{
  "n_layer": 11,
  "d_model": 192,
  "n_head": 3,
  "n_kv_head": 3,
  "head_dim": 64,
  "d_mlp": 512,
  "vocab_size": 16384,
  "activation": "swiglu",
  "norm": "rmsnorm",
  "norm_place": "peri",
  "norm_eps": 1e-06,
  "positions": "rope",
  "rope_base": 10000.0,
  "rope_fraction": 1.0,
  "qk_norm": false,
  "attn_scale": 0.125,
  "bias": "none",
  "tie_embeddings": true,
  "parallel_block": false,
  "extras": ["capped logits"],
  "init": "normal",
  "init_std_qkv": 0.052,
  "init_std_o": 0.0111,
  "init_std_up": 0.052,
  "init_std_down": 0.00679,
  "optimizer": "soap_variant",
  "lr": 0.00511,
  "beta1": 0.95,
  "beta2": 0.99,
  "weight_decay": 0.087,
  "lr_head": 0.0174,
  "grad_clip": 1.0,
  "warmup_steps": 200,
  "schedule": "wsd",
  "decay_fraction": 0.932,
  "decay_shape": "linear",
  "final_lr_fraction": 0.02,
  "batch_tokens": [65536, 131072],
  "seq_len": 256,
  "doc_mask": true,
  "train_tokens": 325100000,
  "steps": 3337,
  "dataset": "wikipedia_en"
}
Each number is 128 + 24 x the weight over its row's rms, rounded and kept within 0 to 255. Layers, rows and columns count from 0. Numbers have three digits each. The size before them is the row's rms in percent of the matrix's.

# o: layer 4 attention output (transposed), 192x192, rms 0.104, rows 94-127, columns 96-143
# v: layer 4 attention value, 192x192, rms 0.115, rows 95-127, columns 96-143
# q: layer 4 attention query, 192x192, rms 0.104, rows 128-154, columns 96-143
# k: layer 4 attention key, 192x192, rms 0.105, rows 128-153, columns 96-143
o94 105:156085116112131134115145134130131127102104177177141128068170125106135103144144165118122132107094113130142127109078151135096164119099157103130149
v95 104:151109182091118135173107122106138123132146099143127120177149177113117121094138156106132110140132099119160112139124120119112144081095107101133143
o95 107:099108118067084064142112139110095104125129117133127133154177115105139150103122165113137138097129126129155087151148110126112144159089107098168142
v96 110:126130133136128136142154099122162120125199125147115134211108116132125118149096099128126114113121130093098149098091134151097139099115154122151176
o96 120:094137166141113113082117101102141110147146113122102121125112103173181091095111113121156102106098099124159125111133130138163159100149136138135115
v97 102:123140121133141148058135125085182130139126112118145163149115139125137135128127178128097168128151103142142152137150115140138085106145133113120118
o97 111:134154118150102119157096149115175126130161127152128113120123142152154084072111121086123165127104124132139137087160112144148130136115093116107093
v98 099:118093114132153116159143152151158121115151156121138122128156134128132144159135083096115128141076129151126089118168099122137157130109126153171124
o98 102:102149110152157125102179134121108105135118164131158127112176130116122118152127109124117091134110154128084127105088147095130176127136146133103137
v99 095:117135115142111145153119121096154133130122126125106130109142126089126139112123098177133175120118171114122107126163151101149134135110097163127116
o99 101:141134143153123114121137130185125120113182104166090117136087114152074115091104126149133133192117191126085166135139123103121123114102132159122148
v100 099:128142160141116096140123174140145112067172158153176145121138123145143150131112133148164116109144107113089112166137123150107087109108125141106088
o100 103:088139155123189136134112121154103146118128092124115158123145090097131118128105149129125121136105103153122124110119117117134154119135129101139137
v101 106:108145105111152113076149061125169159159105132076078115150127129092109097122107125127149140142118127133114086140114105113140134156166147110149134
o101 116:119162158142109123139074108124138102122126164100155087152103104130112108173134096141159188135125132145115097119104125117092109156161130116155124
v102 098:117099148135111107151175082090136108094105140131159133129113124154142160083153149134163113108151090098117152119130152121151133108158171136082110
o102 104:099120165137105119151074143133143133138109123111118152179135147110117176133133149160113130127141128142166105110175146153115108150100134110121130
v103 102:158153077134142170124072143137133114138072126092136128179163137096101150150138135123180129138182129146115133152156137112116160128113136122141117
o103 111:170128137147104128124106133077085090099122107136139142158164139121136148149127110148125173140142112117090128113114153124126133121176098148117139
v104 091:153155132115139155151125180152099127160151144119134111085074146137162096143082139128153113142134098153094149162084132191104142150125107147143148
o104 101:122152123124097135133174129062140129165116139107129101148109141091184137151100137131116135136106084149117163143087128154115141138158124151103158
v105 096:148167136159140147108142105165161099160127133107148114117107130112108115165113185160137142139115148114117123134116127111130126167095106133156122
o105 106:146125088122179177123144098084107111116101151135105115116123135078152118164109124125160116123131112160093100118111124105176136167166103133160132
v106 106:118119101137156139108153121114106151133119144094120120140143152100076116143132129111105127096148143124135101136126110149120096115102136114145164
o106 119:103171153125084109147149148119073109117142140128129163109110129125156120131115150177176126095149149138102138078123093157083125096176105153129136
v107 096:110126137110127156111096146142113141124141116130123107144186128097119127156131147116146130155082102111194135139142140128095083143108121126123151
o107 106:132136137100087141134127111149129158141156124109142146142146162108113113153113137136108146128115106131140155134119152153090127108090124110123132
v108 113:143117134122146131133095174089125162112128118144082109137127091120126117117136078137183115135123129160132140115124137098135136067115134124135059
o108 117:131103170135124078097148101148136160087096110132089138163189100122147153139148088121105089147124112103132144127167116115140122108137097104111133
v109 109:099096116105132118115112142154142180155165137156124137132140152157111145093141118138104169141119159092139109103085128161124117157152114136124119
o109 108:095162115124118136071128114211185186159126078160087139097079125143074100144133140146094138134152162168113126120155153111120136119136179128098086
v110 092:124118110120122139107164087120131125124136098113132141131163096167108140169151145096145146085155143131108104129081095108138133139141117133133121
o110 095:114118160124103117109107140098142117155166143131154133129171139125139107098120144106162123120101096108135123096123115111105105181161158127152125
v111 095:093098093120099144113163126117106163104110085145139114122095108129141098157136098141070128114168119101137092113098139149149135162125147156158145
o111 103:142118140098134100127130147097131150157135136161144148139147116095112116096109091103120116119105137116131125146106136104113105106109145132136140
v112 100:132158157163127131121155148187123136108148130137149135133133115088138101129121104112151137092125132069139164127128117132171145151115149142125145
o112 104:157160103108137153106119113134140129115153106129116121115138099097106109140149139124130119113138100130152167158142164123159140107115138152159102
v113 100:109132122165132120096063166126142132119130100104125130152126172163098150115144130151127097132129150125145121143103106140114113130079150113154131
o113 102:086144148082111111182116101153078142109145091117120093101122132174126168152114114138120126145169140113109134140134116121129115148108094161175154
v114 103:137165099138121074198138151131187107151122113098110146132158140094141142109112111123140158109144110123124128090141099130129129173142162147122185
o114 109:103112120134167146143089120128183116081171153134106094174136103123071114105150133123132148139115121147127116134143167111144128155145138159115189
v115 095:134098088112127120112088144151130141100111138170124128127088153133163115127150161127127146154087104127139126135165108138133130169132116138154127
o115 102:164128127104169129140147106111172157152091125117136129130115112140143141150167089129132147131108133093095150160113133141150136137107100136162109
v116 105:151122106117116129128133123179117183111117149151169139149124127124131094074148156145129098116165126163112126118145135132148131151132091088099137
o116 112:115132084137142123150117181112087145122124124160147152063114114111127096126131167163131113128156124169131123117171107128172161133108123156129095
v117 108:195093095122089153135145126112095103135115132125118124152153182176146099098118164109141133107132149101143120127114161168109145101117131116125099
o117 108:163111098091140156142119178101125131120138142107140116162128138130157152150103137135133137109095114121115110157126141163108109133124145147108095
v118 102:121109120134167089150151128108118125139108120111148144066137144106107108137160140153131125127132158139112168105109133119139133129152124116095113
o118 112:139138115142084126173142116178135119138126136096118110152115157099063127150132122081162146126140117096133163189110124102122105127137152130095135
v119 108:135103108125175110098157144136107169101124129094132193136107157145132144188102159158156173101147076107131179143141152117139121171130165108166105
o119 113:142132096161166108113097150115114155152109127137114110162098132148117130118124120146124167107108105116122131139134098135116162099133142127139107
v120 097:116118149075097161123145138145059131120122138112137136110148103113137122123153114126118154083092145163138183122114114101133148119133120103120134
o120 103:158122126134146122140110161141146122098148188117150163092173146080118170135126133101162129124096153123170153128150149147115140139153137102094085
v121 107:130137114096119167114135134111166108161080102115084103162124184188109154155081138106110106125153114072144147133086133140140120136143077095117072
o121 121:148138154136099122114137125129126128105102130101125089141128145145186138101104124110142101117141081118125160084135133154141128133145106106126144
v122 099:133117136155086181133119145148093102119145172175103102172131107124152136188139116152119158118124137101148118166105158118153160124127121148137144
o122 101:168145130117161107139147169121112129156200166122131141126122119107168160106123098147138106129139153116132111148135169167114126112130141113142094
v123 113:142119131112149125131151161126141130122132138108141075142079096112115097109145162113136178167138139098129140132139121141113128143153113117144112
o123 125:125113147130095089116137124118182120128150090133138130121142088107129099183097134143128104185118110115132144123132105148083130109145111098156143
v124 099:093102117136146141107158108145107214096117125108159097141139117096112157126104125149150115153093136160080136098106132132087134118169134140123096
o124 105:101136118128126117115132178128117191162136114096189126121114115092127173157145083134123130140122132096095163100134144115147128131103127128123080
v125 100:100168113121100138140152119129128126084187130130144121136135137101152147138150099117147113147146137184180128119167104138140122138081136144138140
o125 108:099140164097127135122130101109119152115137113112151128121165111150097102180159107144144143108132154121148130112131141119095122175120085148130164
v126 094:120165079155092126124112141141146130130128133129125128094113175116158129127172129152164132159130127157167102106135137076181100116118164148158133
o126 095:136168151136105147148115071133133139061120130149122133078111124140148120144140128135109110176144115125092115126129125162161074117146116162149145
v127 095:141120135174124138154165141101180126140110166136166135123112081087150093100124122127121100119136137066170148122146193095086107143118119122153117
o127 092:150150118146126125126136137097132088118134135142151109176159100086146101122092144156151105132117123125182131131119148135138145131102092119131143
q128 084:136082144117136101078120093110162103136088091131115121144160129124123132159137172118136085120118122129167098177136117093139164121119117097107137
k128 084:135115122109105151148152138157140125110156102144125100098132112139139136111097106156110168119134123103125122102105137125133088156125097114115114
q129 076:112081129121168111095112166150116123117116140138093120188089091115132160141160119149105146119143138108174132168129093126144105115113123118126120
k129 079:184150171114153111156109121136131141133091128089151175113143150108084126101112118103141124123094184135112108132127132105130099125135133104092140
q130 105:145105133145095103148124111123172099134128116149153109139148132114121137173133126106138132105114151119133123091087168097095145130127151106156115
k130 095:111134096105175124110110095147148116149136096139102117149158142115106137125120167143128142108140121172166082185158134143108136142132159149096152
q131 089:147161176156132115135136140153112153155176126080158125092133110100128151097152132097120116143116146132123143133140127161101143119111096129132113
k131 096:109127104101170202121112120079133129136102157113150106142142104130109124127127136155153156137113137154189125126140090133115122137113145145122137
q132 090:085135132095131129153126085126161118123113132136132060108132167166067118131126126100128112143149143145131105130116100147126131121152121155135128
k132 101:143099104104164146106143141100103114145112138130086171102114143056132116113111094133129120138168131087174128152127110137116068092082106114119117
q133 115:168140110109167123128127130123087118128165113103110176123061124132139102129101094138116085063102117117150161161143111145168150113156124089156116
k133 089:143158134096109099089108119143150154147120137117136087093108121159115162112106115108137113124079156134123132158111164160150124139162154136107139
q134 112:131127186133158112098123122073119062099166098108144155144136138125127121160102123129143128078118128158132107131137156127108133112085075114152117
k134 100:100149090161096140141159125126107109105117159142146084131111128129133137156127163154082131149166148100179137111143105091101147152150153159125127
q135 103:129135099137152170120091131111093133130140102140071116123121104140131127134107151134106142126094169079131117118117073147092102136123126135096134
k135 110:105144145127101146115124096125127151178166116134102151141166116133126120140147151129100177147073123150082164123099122106139146151126128152144153
q136 098:164096173141160121164119105142164105144159120188136125113158142162120140122111120149153125123149123162148109128165132123140145137131107120136122
k136 097:112101151149119130102150155122169118152166159119119129078139124121177133121111120121140130118169124135132126126112108115076109142124112136131094
q137 109:146104149097167136149104158079141125132122105187149172123174066122154119148099143129138110094056170097096113178117140133118134126101152106150122
k137 112:088123088095150107119132113156098179146164128139102137068113152158127116091130095086128127120125130127098141138136113126145126102191124150124096
q138 104:105133135146138126143125132105154123164158129134098100117137106126151122140106142139118157171107126090140169153113082143081103140157126119125142
k138 103:162171155158097170130088134155157096075185102171110109174168108161110110118142145119141146092148135140129085120105106110158162105149151165127119
q139 110:123139134157136172127089125142150163126099147122125149117112134126142137143149124157125152151097157166123121095147087119114101087128156128110142
k139 110:109112104146095111129091119154124184134167135129080123142166144106123128109109126115099112131127153150125122111121126160123129133131133106106131
q140 107:103119150092148159112102080149082138155105107146121126101121112144124095139118111137134187101131171093108101136132151116155070156142108101143103
k140 111:092141116102130172121137116130102142153079132107108093129123122101102147131114093133121136151129154127113087106113118102080105119155125157136099
q141 098:116139142148200153141118134099152130083100149113139177123102115156125117118143098133091093111131103129128095139127136152141102102104129141094119
k141 109:088114106159132114141146127140158109165111123128100151077122129114098128121120107104145113085149102135126145149122124136098116154147109165137133
q142 103:135117147114115116146147093124137113104142110109161149127107087133185125117074113118145139146148096090095152130107163142140142149096099141146119
k142 118:112139138148113144129096141191104098119158131132123142135146136138122151119124099142137093119167136099092091115140113136155118111129151105160140
q143 102:157137161119126143132140174092094065087149110150157124126172089096133095116101084140146119105127123117141118124091095126088097111127116120143127
k143 101:174115128111127190138161157115129094125092128119114123122139129119130114072090120154116148158135125120143122153105146146090193091121126137102164
q144 111:091141104145136153092140115119135132120141114067101105159127092138139127119117149139153152144170153130135150122145146145090093144139118148103122
k144 103:163153118137142117095149118114088077111147102100173109161106138159116073168144075141113106142111125116173129120124151128130121125116138066116129
q145 102:128146140109164112118102142140155156110166122147135122100143121110101182108163087147130089164135142153132123127158137115079082107138176154134159
k145 107:145159150142115167125096116114142171100151148149157114121155140100118120112120142156131137133140149082174145163120134096120127143073127104122105
q146 099:166122143114136107085125096095118154131097080157123123117133152152158142104135131128112141105132114118126108125143127102127166112173084143119095
k146 100:128095124089116179131108108107115134137129072156154113137129136105144146146160136141120092132114125166129112123149098118145126147104092163126162
q147 103:147153114150126074125130159113158148115062108085126094135128128111127068146188128097080132159127135153151111115116110083147102096149135115111138
k147 102:102089144131129106096137173126105169163163134135144148160111141131133145093133117128136140111144084158104135104138160110161162128132161120151090
q148 105:138116112116132101164130161128113132137125147085147133128154081084146143095129144106168153100152103109132120091126115127136126158094109161126132
k148 096:152124100104112155129111114136137139152126139138185108159198186141149127141124135101130151099119115135103131149143123121152115162129098109124130
q149 104:101098119118157108151117157165088147142138111087123133118126109104120132148121111123091153104155071111164138137147122105175146122112139114153122
k149 110:101124134077139134113119158079119128128151100128129133093141085110086130146093138096129143160067108127118117146116106117115119150141116095124109
q150 099:157147147123162202160106132148132143115124116118121123114129141160139123131160123145119094119089106153133138122137127105108109125127119124049106
k150 112:100107119110126135161178135128154149122124134084166110093116143152133147133108128158149099117117123147139163136137151131171109115107096136169123
q151 101:116080138110095113133130141108160100102191102127127128128131102154123124085172117130130127158097139145126171133087101135128163147125142166158095
k151 106:123130100105129165179130130134117152156105123173107124114134138144092100093135127130136126147113123125124111142127121125167119132087191132101127
q152 114:100141129159115109142126109088106105119127136132142142126130130124128118107132135127151081117138146162111141147108135130100167126091103140129124
k152 117:128126160154129150162133126189195115131127089111110167144149092142120127158146113151123136124127165146171095144110142155155104127092146110137161
q153 106:116118162138121132153146160159110175088161117100096119122149125109146121124107156104137088167113132116179141126099132163119135141133187138129148
k153 111:141144158107145129105120147096132144125106145151134121095144129149103149150111119137108151091147108102119112153120120140079109122096155135156122
q154 117:125125137110135179111118097116083125139115137084108145144121147148159156082121123138180148167110137110131088124116158117118111161129121174136137